From a checkpoint of a small transformer trained on Wikipedia: capped logits.
Each number is 128 + 24 x the weight over its row's rms, rounded and kept within 0 to 255. Layers, rows and columns count from 0. Numbers have three digits each. The size before them is the row's rms in percent of the matrix's.

# down: layer 5 MLP down (transposed), 320x256, rms 0.0456, rows 158-171, columns 0-63
# gate: layer 5 MLP gate, 320x256, rms 0.0551, rows 159-171, columns 0-63
# up: layer 5 MLP up, 320x256, rms 0.054, rows 159-171, columns 0-63
down158 103:078105097097070122136146109090116145123171113134100119135149098120101121145158111112149105163123138130096129121148128182154140177128173131157113122108097143148152118132127150150122172112098130
gate159 115:118110132130105131125089146122140112105095152125146135102127092116153128130116148109122108160153141098154115117104143141120113084130166117145119069120148110121176124120133120105117154134160176
up159 112:115169146128161121083127112148094124134150090142102112106154127123137104123106144192124103115172142105094169143145105110141135146174091162113125115158125142199102140138190123126151117125082128
down159 102:144106067131116132106123110121105145159115117171107085163118119118130119131098110106153095121115109088138146126150123154149148119128137133136141150127169135145097118134124139112122135132113134
gate160 107:126097134115110152121109114141113144138126127114098168071140149145161134091100111124146143086159131098136117115163149120146113128139129169131114133126117101163164088099090140128110181133144151
up160 096:097135141153133141106105116096120102170119152086115092075128097132122146083163110106111137125144126136140117137146112075139157109137153111133139129131158106153112106114125100119119162109115091
down160 102:145130119115170132120146137139125104134112130134154169128110122116104125130169142146110147118077145121143112075121162142181149124093107121113097148129173120142070101130110074098133139080106148
gate161 104:171147110084159114129145101157127126109158130178116149139151122144105114080134156085120150109132123116162119157113164108114149089099170157147133125104122114134150163099103116146161121099107169
up161 106:126133133090074080129158104070119142140157112144098157117102135102132148129131110130128156141130095137081127157103122110122107122140090119135143099146131028160120134134123103158109139178135129
down161 106:097128127141139081140112119164122095097116119132075125126139126106112118132153131139151128121113088146127125110140135177099125151052093121126124172169058101113144126163110124131061138135126136
gate162 095:136156132121138209130130132127123116060111129129095152117100153144141152088175153124103119113111152148131092168130170130171192125081172113154110141118118139128136115120110135139176131146115145
up162 093:144177118137140169176108123118172140135137123153168077127129111120117132110138088139136123175112125160145110155148124145107160123118135123145138154100129130171132145133170099123170151124120134
down162 092:118126156116137132127165135138112102137100099113113127092092116119135127167131139116104084103129086117099150138167132124115116182150138134123141089170138150132117154110140150182117162158095085
gate163 097:180106152130116102103154120115132131123156152126119120136111142112169116118156207129160128121107122167112145158134127097139135107144216177121140101128148135137082135143120117103176091099132121
up163 098:146150111136122138123096096128108131133168175128114119068118131114121138089141116121110143128073105155089134152145078070113125161157139100074169094150082163153137129145122152147128125153198138
down163 098:154111087125155096123096115094108146126150135107102116120115172133131104130123105147120173147081117129105088111177138086152073133104130114133138151123132109117103096130152119131163117123147143
gate164 100:151102141084090154106151122196149138106135090129152136109144152146136130149133125123124081124116175070079128089161099124115154127111128134124112157101149152088129119135171144115139166113112126
up164 096:156136103100120098103090138111093107121075128170120148151119169116142121085111137100163152128152093148177133174133151138134130124117133150133147133120159097144148098109121119131115119163127156
down164 089:145110158172184113150122100139122138103134121147107097081108110148116128116132122141142118103167157092117095131170099147150152118141110164165144145122136139130086106112140106130136137141101114
gate165 102:115104131098102143129084103121131137100153120117140124127109165134153125161133146147106085078144164098077085113129125116098108142133110099096136089074097146137153131122101118148195143124152106
up165 100:097142127160176108107128122146124082117115115122143099102124155154139111110115126107174086148118149115155112112126131158155138093085109095160143146117146097128135134115148106120162156141090067
down165 102:119141100132130098098125148114116143165139119148144107117127167154170156151148109156130148121112125094098090147142082133124116143129123134102146133161156135110171131101149107108125140108102115
gate166 092:107125152089116121118164108127147092139080150144123118183131152174129145106168126133100120106148148132087111155104126131112135119127127125135117098129147138125109148088119101128118137144096170
up166 094:144134114142112154145100130078143145181081115159118100131113091130158136093146126206147162115147101089146145145104119127085112161111125138092159137139194118141127163137139094126086114132147122
down166 094:116150143132112078151151132171143124116104147100182103063133144098127120093135107115098130099136119123122140100149150112115158145116126120129136106144131121140106125122097080094165117114124145
gate167 101:138096152160148125092128110107128093134109169139124186130181148135122120099151122139109111102158103096113136109145121126126112097156118155122107110131115116111094148102101133141119159144140129
up167 102:132092126147133143187105151116118081079111131107123134126114123146131134108114138148080118166094123114083137120117124099126149085158159120200089067145149106122124156154155123129166150093148139
down167 104:146170105105099153094154069151109154098114116130137100117115158141145130153102136118133116114154110167119155130145116119155117181129106104139165130113146111131123097142129111110124098157118108
gate168 094:105129113150069122122121152123116109146086127121139183098115173147106131156137136095144117117108133121154119161124097105151105160131115139103126123128110167093152096083165113126135123131156158
up168 095:165135136123136166101140126136177123187177091129101105132142121114111156136141084143132127131148096142124106167155127121154162123108129140125113113114127118150092103155136101154128124134146131
down168 092:088075129120154120110130123133123108138133137149110135111117122123086122155123122116097127101126164100129099132130094154112108112135099086159126150128064109125109119096098125138147125115115189
gate169 098:095139097085075173140104110109166116110106095104156143128125110123137125147142119148160126149118083084154132166089122131112076121092090159110112170135133143148140118180139162115117110110107098
up169 104:065131146116123087131105130117157105113088096144090130147117125096116121097108084082137162157162132093086123109125103166073148097130131109084150140192103130151148127123113130133121122122115161
down169 100:136123161138142133133120094102164138165133097117119185132140106142121119104114131134161113145129075141125118145072107189097135108134150142057098096088174149115097095126165121142155112106134123
gate170 104:155156129135160105117097182101144127124136105151172136111119110149112108130089138127127096084139178128158097178096148150150154125121188098122135149093157144138145146124159155114122124105113148
up170 101:113131134130112114141147184162112099146139094135137169097131138108181112098090133167136146152106096117153136148103135165084106131115135110158143172096116107088121147093115146152158126121098133
down170 107:107112089119136115132094144151104130101109091094116143122126128110167129130130099116146141134109105138112115129159122125140086116131091124134140132137152180116154094137167116106100096168135102
gate171 104:151107083138136142135088133131153118127145176114122096158105101141141158143116158175162111108126131156136155119114146164110118120114111137131134153114130178092136141095127115160150097132123147
up171 103:154142105110143104126100169144128160159115130137103074117157096102151169111096142159130109091113150182144119125129119106168127104118117091164124124133123166139130086141148132129102152138084120
down171 106:103136139135130183090112106085139133125147117145112107139119097142118140133102089149119156104124119116147148085117161143109124107145136107083127134128158177159118137116130120122146161165127111